Part of a small language model's weights: some layers without attention.
Each number is 128 + 32 x the weight over its row's rms, rounded and kept within 0 to 255. Layers, rows and columns count from 0. Numbers have three digits each. The size before them is the row's rms in percent of the matrix's.

# down: layer 4 MLP down (transposed), 2560x640, rms 0.0328, rows 973-1042, columns 480-519
# up: layer 4 MLP up, 2560x640, rms 0.0378, rows 974-1043, columns 480-519
down973 102:177058097147053114151120132086144162134119114089099085104148148159138102156119125132163094167160140138104124147135110154
up974 100:132110114109160164084117138131103109154154126066142098174092156118118169157202152111092126141122103130114152075133154150
down974 097:060092150133094103126191105136124111141128180127177134105134132108142125163097134128144127094132100104188162111156130102
up975 100:122131089165222155031140164125124115136168138085158103151109115167116129119150151132134134132080152133155152032138158087
down975 102:109114100162070144114132103126141114091108142121108121187116123129156041124126131069148101147133155163093119151111074085
up976 116:101092135104153160177115137137195127136079193125124171114089120151145099148153102073157148155106135158137127100093134155
down976 114:102170131129111191129134098055128081145113159161162141083136193157137144145093165162139149180135114118157086118126142119
up977 099:099088103139123084154154148144145177093095099086111157112121096173126088131128134108140070070132183155149140111139145134
down977 098:108121134171120182005157162129137077137147182141172125160174124148184081105109148178184107170132113183133111160079130089
up978 096:136126157172229097141081143144141131145160148161146128116115176106144104146141111141120114093101116136135126112183134159
down978 096:123118138128118143128191100052119166101164128113120108157122089162154143106107071130093203124100129146127109084184172127
up979 101:232119115101143139124135105170182180130075091048090147088078094078109104200116202150164146090155165142160080125125135125
down979 100:136109123108142114076140137119129091145162124143099194140186073093136080124108095091036104177153097130086150103115097079
up980 106:122103128108145162164124126126177164134107150163160184135132096097220080174187120133187124154099102152138097115183121140
down980 104:150143199132139110132122075144087180140203088138133152180099099154137091143036172091124117179099069169123139060113102107
up981 105:127086103106122075120060114148087145127094223113106119099078126186107164206159161128173110104082137150137105128149131134
down981 105:122115129070131089109098150132166121142073139137122154126096162137136126105133147152080123126089168142126128155116088105
up982 098:129108167113122127091136083181060146083116177082133179140158106156123077152122069105138106177141110117047126164150127104
down982 102:144100165189151180092145104149121097180125138093163086152173177171087180095104111102157158129103084058064168134049139078
up983 092:098092078152133165109120114096142076082121159165138101160149066094162109130171135146135144136115166108154103096120171140
down983 095:102133143104107122134157108162098089109129118176177105125141093109095077101123119115109120147139145070129160132123088160
up984 097:078106183156150164150137112105132164128111169101215161164109124076148074121197117110183156132169093131144115189188100076
down984 096:158148097097086072211171215154130175115097119125126121164157126168089156111102165115155215121127099088040136112164160194
up985 095:102112117179124160173047103130116072083150084100117072139133141111132075134157076120164076071137113110121112178164105171
down985 097:106126133126164104086127144147141146127176126155131183121165123125128085165095052116160150166144091130180119135207113117
up986 100:140105167124116128142108126130087111187112119090152079154085121127114127137203113121134137123165157125094072130138059134
down986 100:096175109163124112088165101075087084149075148153104164146080162091071192097145130088144076128091127154161087117122113161
up987 102:173096107141138104160154079084139122159124101137116105139143132103170128151149112109114178114146144144110063076162088168
down987 102:143165128150106151149049146116120069155137146155127116083161162156148072078157184100118131124112082118127127121127094169
up988 104:142101158186120130129153135168126134112099130107189127149092102144082115172163143096160191150112142139190099146123072103
down988 105:130083139111122099143163115207116118122098134120071113125185173145124128060111099187119132084102118070174177130141137154
up989 092:121104123103114145088128101131098146112152116157109104136128116109123071136105106118176148153183139130193104127169106081
down989 089:100066129130118115155161139139150137122123111131142135120143165164085133132140129171113133135090125139130144139089119091
up990 054:142100092142129076125080152163037084073137130123197092148053154149159165125182156106112064164122168087160112118133128057
down990 038:118150102078132081120150107129183142110123155095108157104164182151153147120083122169153142138164092165146111100161123138
up991 085:107121159115110130097117131191122140086155171105144068147119097133116121102170156162075122128115116082111142131102147110
down991 084:178098134144140095119140172128116037126128111086175060095138129151115138072105196124084085123124153125112067120134089124
up992 109:128103091113184081148147126135091111112179087107099068127109095134094143179155184167150062088142125108150134108206122229
down992 108:097116083095129189105097161124095090173118127100125135120147108149120074137120241139129152134121102159142123120140173166
up993 097:168128101119096122139144144080137158081110171109148126156112074117163094077090112172143142170106089157145155118120087125
down993 099:119137104126130147084175072096113158126123127184090102120131156142133141144147154113134110108175122192107167183072140135
up994 097:095126110118127151088065159149091122115199124059135127155050160147187160162084097154127155181168103132070110162169147181
down994 095:126143114080138123112176146151133085130098108121131115109169169158146143102107151130081134105183159136149135206168129151
up995 108:118113125157179130116173167123111112120166140145123105168123145142170116117108167142164129146111179138116142095112139155
down995 110:117109142121131078072181109144105122154137122062158170159186130131118092131111079142155105115130134145111109095139140172
up996 106:076121135125126171086076133088124178098138136156061085109140074168161143155166159113143149166164154137100128149149145108
down996 104:140118108113096127160086133186173143127127061159097174083116130089116074099159174122151070150125156123144131198100138094
up997 088:133090126109113068100111148147111039132153159048106119131133160094161108123132164103117163119138124161124164074168112099
down997 089:101128159106103121081194117158126167137177158142089098175126138128161141142141126117082154138116080139162169070130091087
up998 092:141107162101144167108149116105149216138127141136093122135078182139146114202127143084178159160122135125118115129168121139
down998 095:099112165118158110079139125146117081129146178115114096105130081163112093129045154127104130165134109127124153132078097127
up999 096:094100125118116132163155164087150140114076111173156077121127107098109161096155116168095149094119225135118060165155134076
down999 098:162116120128174065177126165152162147157175140126142067134107144135149112121137108104089090112135147139143165176131158149
up1000 095:156105119101092132151077106097140103122088128155063132102100164085145092133114120162153113143170115159160146107136175141
down1000 093:159104174083098111088167184080041110152178131157122120083212128064118184188127134060158122123125141100084121102082182074
up1001 092:093103082156157110143114210110163174107105127154150163164109115115147121165174167088136109117041094062149146141123118079
down1001 092:108150090053148136158100082106204159182112128131121100134126145118152130101084135171108150117143059092066133069119153105
up1002 099:154154091167176124163124102154088076197115130149173119125119201125125121174138110160121126152160155100091121117149136119
down1002 100:049118104117120144171085053120069149065140098147074152137110089105118134142166072128126120058139054097145164089111103148
up1003 088:155138106155105140156110079132119142135182120137153113126119157135143168134121149102119120122151135115127149119158106120
down1003 086:137175130057200109149189086141090134175109125101126133092181123079135137117178137083063126162094138112098107110113160165
up1004 100:139123132144154102139117139175131101168089161151116095204169146140077136093106128124135069117125195143101152118161097174
down1004 101:112119148156131147113146134161084088167153145201106158145144121132113161066137148159169115171144092047108153164090129142
up1005 106:061099074124185108141103153126164119113164076131130091057109085151091134092217166110068150121087138143096066101132057159
down1005 104:170162110137121116143114091105042169144135147131143122166149156075144087211070126165143081117147151154132101142132110085
up1006 093:134115176102119157116083122132053092170118090125147107192121169063100148141178123172162189105101190096134097155094126158
down1006 097:154130118124149104049121158128142079116163166169093126098156105140168090156123113144128111130148043103157108115192133107
up1007 105:111138176101116103127147167115193141100086148158135183166137118092174121173095217124136120149126175187123157154131120085
down1007 099:220109109113121113168117170195136181159148107085130136142082161174121163203120173113134117121115106195123166158118029094
up1008 100:133109155148189124189083170115093133123167137127123160121143153141113117165174119089171109097093118145095089120173125112
down1008 102:191145089133138130174075121147103143139116113133171135114099086120127184114122139042104141180102123072129141094199121189
up1009 104:169090130179110149172068117096085031116072123063126136119113134129131133174160140133195109177119168116159117129162106114
down1009 103:098101171179164166138159065126169149167092126119149100173159078145055077131114123127150107127136141102115116179099145134
up1010 095:089112087090139127130102128167148079128187152059109110172110146134106163138146142131103122135120117146081071112163093131
down1010 099:167094102085115090132128129081175138124139141183083086141094014161186081129139065162141143156085084122096113041124152159
up1011 094:167098080106162096165027183157114037150148156145089063149115119090118168112131132165105095113145121134123067152132143117
down1011 093:124086127130151120080226137189112179144109112131156155166146157115092124123091140073136110114152152126132149141117092126
up1012 100:160097134180167190090114126182116087117087140160114119198104148126095092118158107063119154156084117111119103141124127130
down1012 101:136113163183120122124132170102172125121123129148117148104190151111124116097126146116155169172075111109070136067146148145
up1013 095:086143137089110108126041154156155112162118134092115144169110128153093103091115104137164066106136107159184100169140176120
down1013 096:140172138189114080172151123141125096113113180164115148150150136082115132123061116103136115117076101119080110106152134040
up1014 107:155119154144105127117131136152117084176136124137058141190062114114175210179133109114116159147178111131120086139202078162
down1014 104:134131097155194087115179121104112103166096071131116117109126126160106131115148091150114146154104145145127173154102052156
up1015 104:139103163127118084134170152091171134148120134106094170147133072181134101220131122110127119127160168184136100153158108112
down1015 102:093077126140154122131104109183192093082095153117081148103136131184083148095197171099105157152134091086184163146085145109
up1016 108:175078039145113093097123135106218168112165162131133128140098137106082093102120095162135106114121183148116067125160096117
down1016 106:072144128147143127157115101127087124095077178109132070164066128128142148125125110151178123056167121068125154141139128137
up1017 111:102084128127142130107047148164093176090086097092164071118140120057156103139137082122155083109082114141170126178095140094
down1017 106:125084125109170120148176175120097094095130092132103135182105161046110087089133102111127135167079213127132118129154095165
up1018 116:042112123113193126126080124120162150069104113113245140143082126220145172138110098172163144142167115164140118111146139168
down1018 107:141133085136062128114102122114144119068126077129126123104139179119153150099178171157171096075168130155100146091082123128
up1019 110:130115119115185069147137086139105171150137183082180099155130125165106151121158178134102121106161148093131146142097091080
down1019 106:069185154121096158156117126106216107136154091140100199102111164148098123135146099135137141122139112091141129119126066159
up1020 107:135131121088174123078148147177157146163089162128121132134141144155181129098117058119186123167163155170105132093129138118
down1020 105:129158124135120087167093102101107100138109095130131129127135171101133172161132145069176138148112091135142113094117115101
up1021 095:129084134153171151151158098166097136082124130089133107131105071132079016109212087159069119109130137151205087152130099157
down1021 098:146130124112166085072109068125156157152124126168150098116108092139142064152101126162129116121108145197196067125108117143
up1022 101:091093153090172166127113047187134129126115127152123109130140128164091137202130130111140163162130105147126100145148085226
down1022 102:122126107155159158124178091152113118140117164166128094107122118106119148102076129068075160116130099011186107107109129142
up1023 108:081117123171146147167159201135131100149073080086149192117167120174122144111139117182116081125153165126121077207131115160
down1023 105:090148123128151119105122086110134120164057098150169123148080147121095073074123093120109116127137128059126133170149106153
up1024 098:131146082128153109193099102155070067157173181091137130157043076178096092124191076138110164091148149117075088194130088164
down1024 097:134211151156124093103108105060130184113128162079131133150139108142094151095135141101187150103091108124158150075086150051
up1025 095:163143129138086145086153135134084112151150116142100112146156115107134152110191116106135079158156142126134120117124147133
down1025 095:116096072091192101118120084115149127147077133146135122119098092134079089141052130131146146124125120122129130081120131164
up1026 101:158125123149169091150105138162076095088139099148128094181137073122138087094147094144176128145102104110127103146135121146
down1026 098:119143143105142144140157114098164151185098132147106166192123095220159118136131171170097166098212095110113107149101171125
up1027 101:189094134154157121128111093119117126171074152146147163109134214106071108122092122148114162123086158090179072104157109137
down1027 103:192130054113055128110152086178122089172120147116102156138099128133129091162162124095140154146160143165056128119075151162
up1028 103:124126115166126097140112168099144083106121137130158131109140207112181191128109158106112108135103092131153152132124086147
down1028 102:095178108165082161137096124100157102093184135108121111169111148124124207106160103142155147112139164099070171060054150194
up1029 100:130144132146135142132118117193075126148133135152185107192103094125142170139150136130124144119133191111105097161139153167
down1029 104:120139123099096116117148114121104136140111130117154118190123083138127144156135171106108104135095145129164086118164178103
up1030 090:082108119131109131137111106155098099157076128123160085169105135144209087157132176122146124118180139169115096172172088121
down1030 088:132177118095192139144172154109143135114133184173136145131118109117100115127171117178049126207052199180131153112071140173
up1031 096:137116135122113103144077089172181154113106163125107161096101069145119142127145125158115160131087088175143098089139065152
down1031 099:129147112080133103118143095136125134123122104145067131102124171048120156213191173099150157108091179164145106132139128065
up1032 097:118072169109124136137107165116117121147133114125080172115078158127104105127119082185137167097068156156087170183125108160
down1032 098:089137138108167101093131127133197158158087117141113154123094145171169132125095159134155100127110122030160139141106195130
up1033 095:080134144146119167115131117136074095143177087133138079172135077124142152169135128122118097118182081160086104116117091159
down1033 100:157181141179121143143113096148123173167114154103139136119086136081125128116113111172125225163080130102119135102146137077
up1034 099:142098132126155130153116121127131094189086108104182090169162178129142081170108127150098124068124156159147118165141125125
down1034 096:090116113132133140071157124124129089158127090097138126170157097117129131097087123112082142079142068109165135116100161057
up1035 111:070018180138115114156135126170124116119159098133134074153087106089054134176186107107178148093130118147169131146146068156
down1035 106:057105141100130160148147124151147119140142137125153064124116098121133125168142068124096086158186074094126122151117115126
up1036 102:106129109129124058119129100147152149137093157107111129111136195124159065122176104149153086156142057169135100121124092139
down1036 102:110137162097145140118095138112127095137115059126159145121081173118126125090112108083143169114124132114145163065158138100
up1037 101:162071062154149058131175111123139079130129133168159172185108113171139129139085166126116108114078072113121125103169163118
down1037 100:167129206134147163120182148154118195135070167131139100168174124139113098096089131080188116144138131125155133182142142077
up1038 107:155118091124179113151135085116165135169114119101149123154109104163098061107136174137122066120133162169099110147134088131
down1038 106:149123144145074076138126109088058157118173116220090107140155113102116112166135153135145058131071068128130120088098120141
up1039 115:192048090143150107141086115157194156168022177125174127149118130114132108175141151111146120123161147128091115112197135164
down1039 110:165174078164142123075185092179098131123142146129109110147188120106101136111144137118146136109085144097143111126156143133
up1040 109:101130140116143082081118107095138191158145071052079162150127169145155150165112111138115100121128097150102167057175122157
down1040 105:135099100173099096072087111131138135107127089133043141106106171072163200117112140098131118139122094117124136103158156088
up1041 104:138129127141128183179128152128114100156119147112107116096133092161145117145131189120145173129173125137086076137118156166
down1041 104:137188144117110094118104117181139126178118057159140136116114142098108116108128104085145130144169088106070230114167188161
up1042 103:135112111119147083119100117179103153112095198118149163185117126231161129118135124190144102070055143143165091110200115247
down1042 099:126162134159102133129110055073171120131105069149153178148101074183177085097154137084117141128176112159146153102126102135
up1043 101:171093123105183109120152093180096083142143160164151187200133130128129090154142138117143149169145137138128122070184124142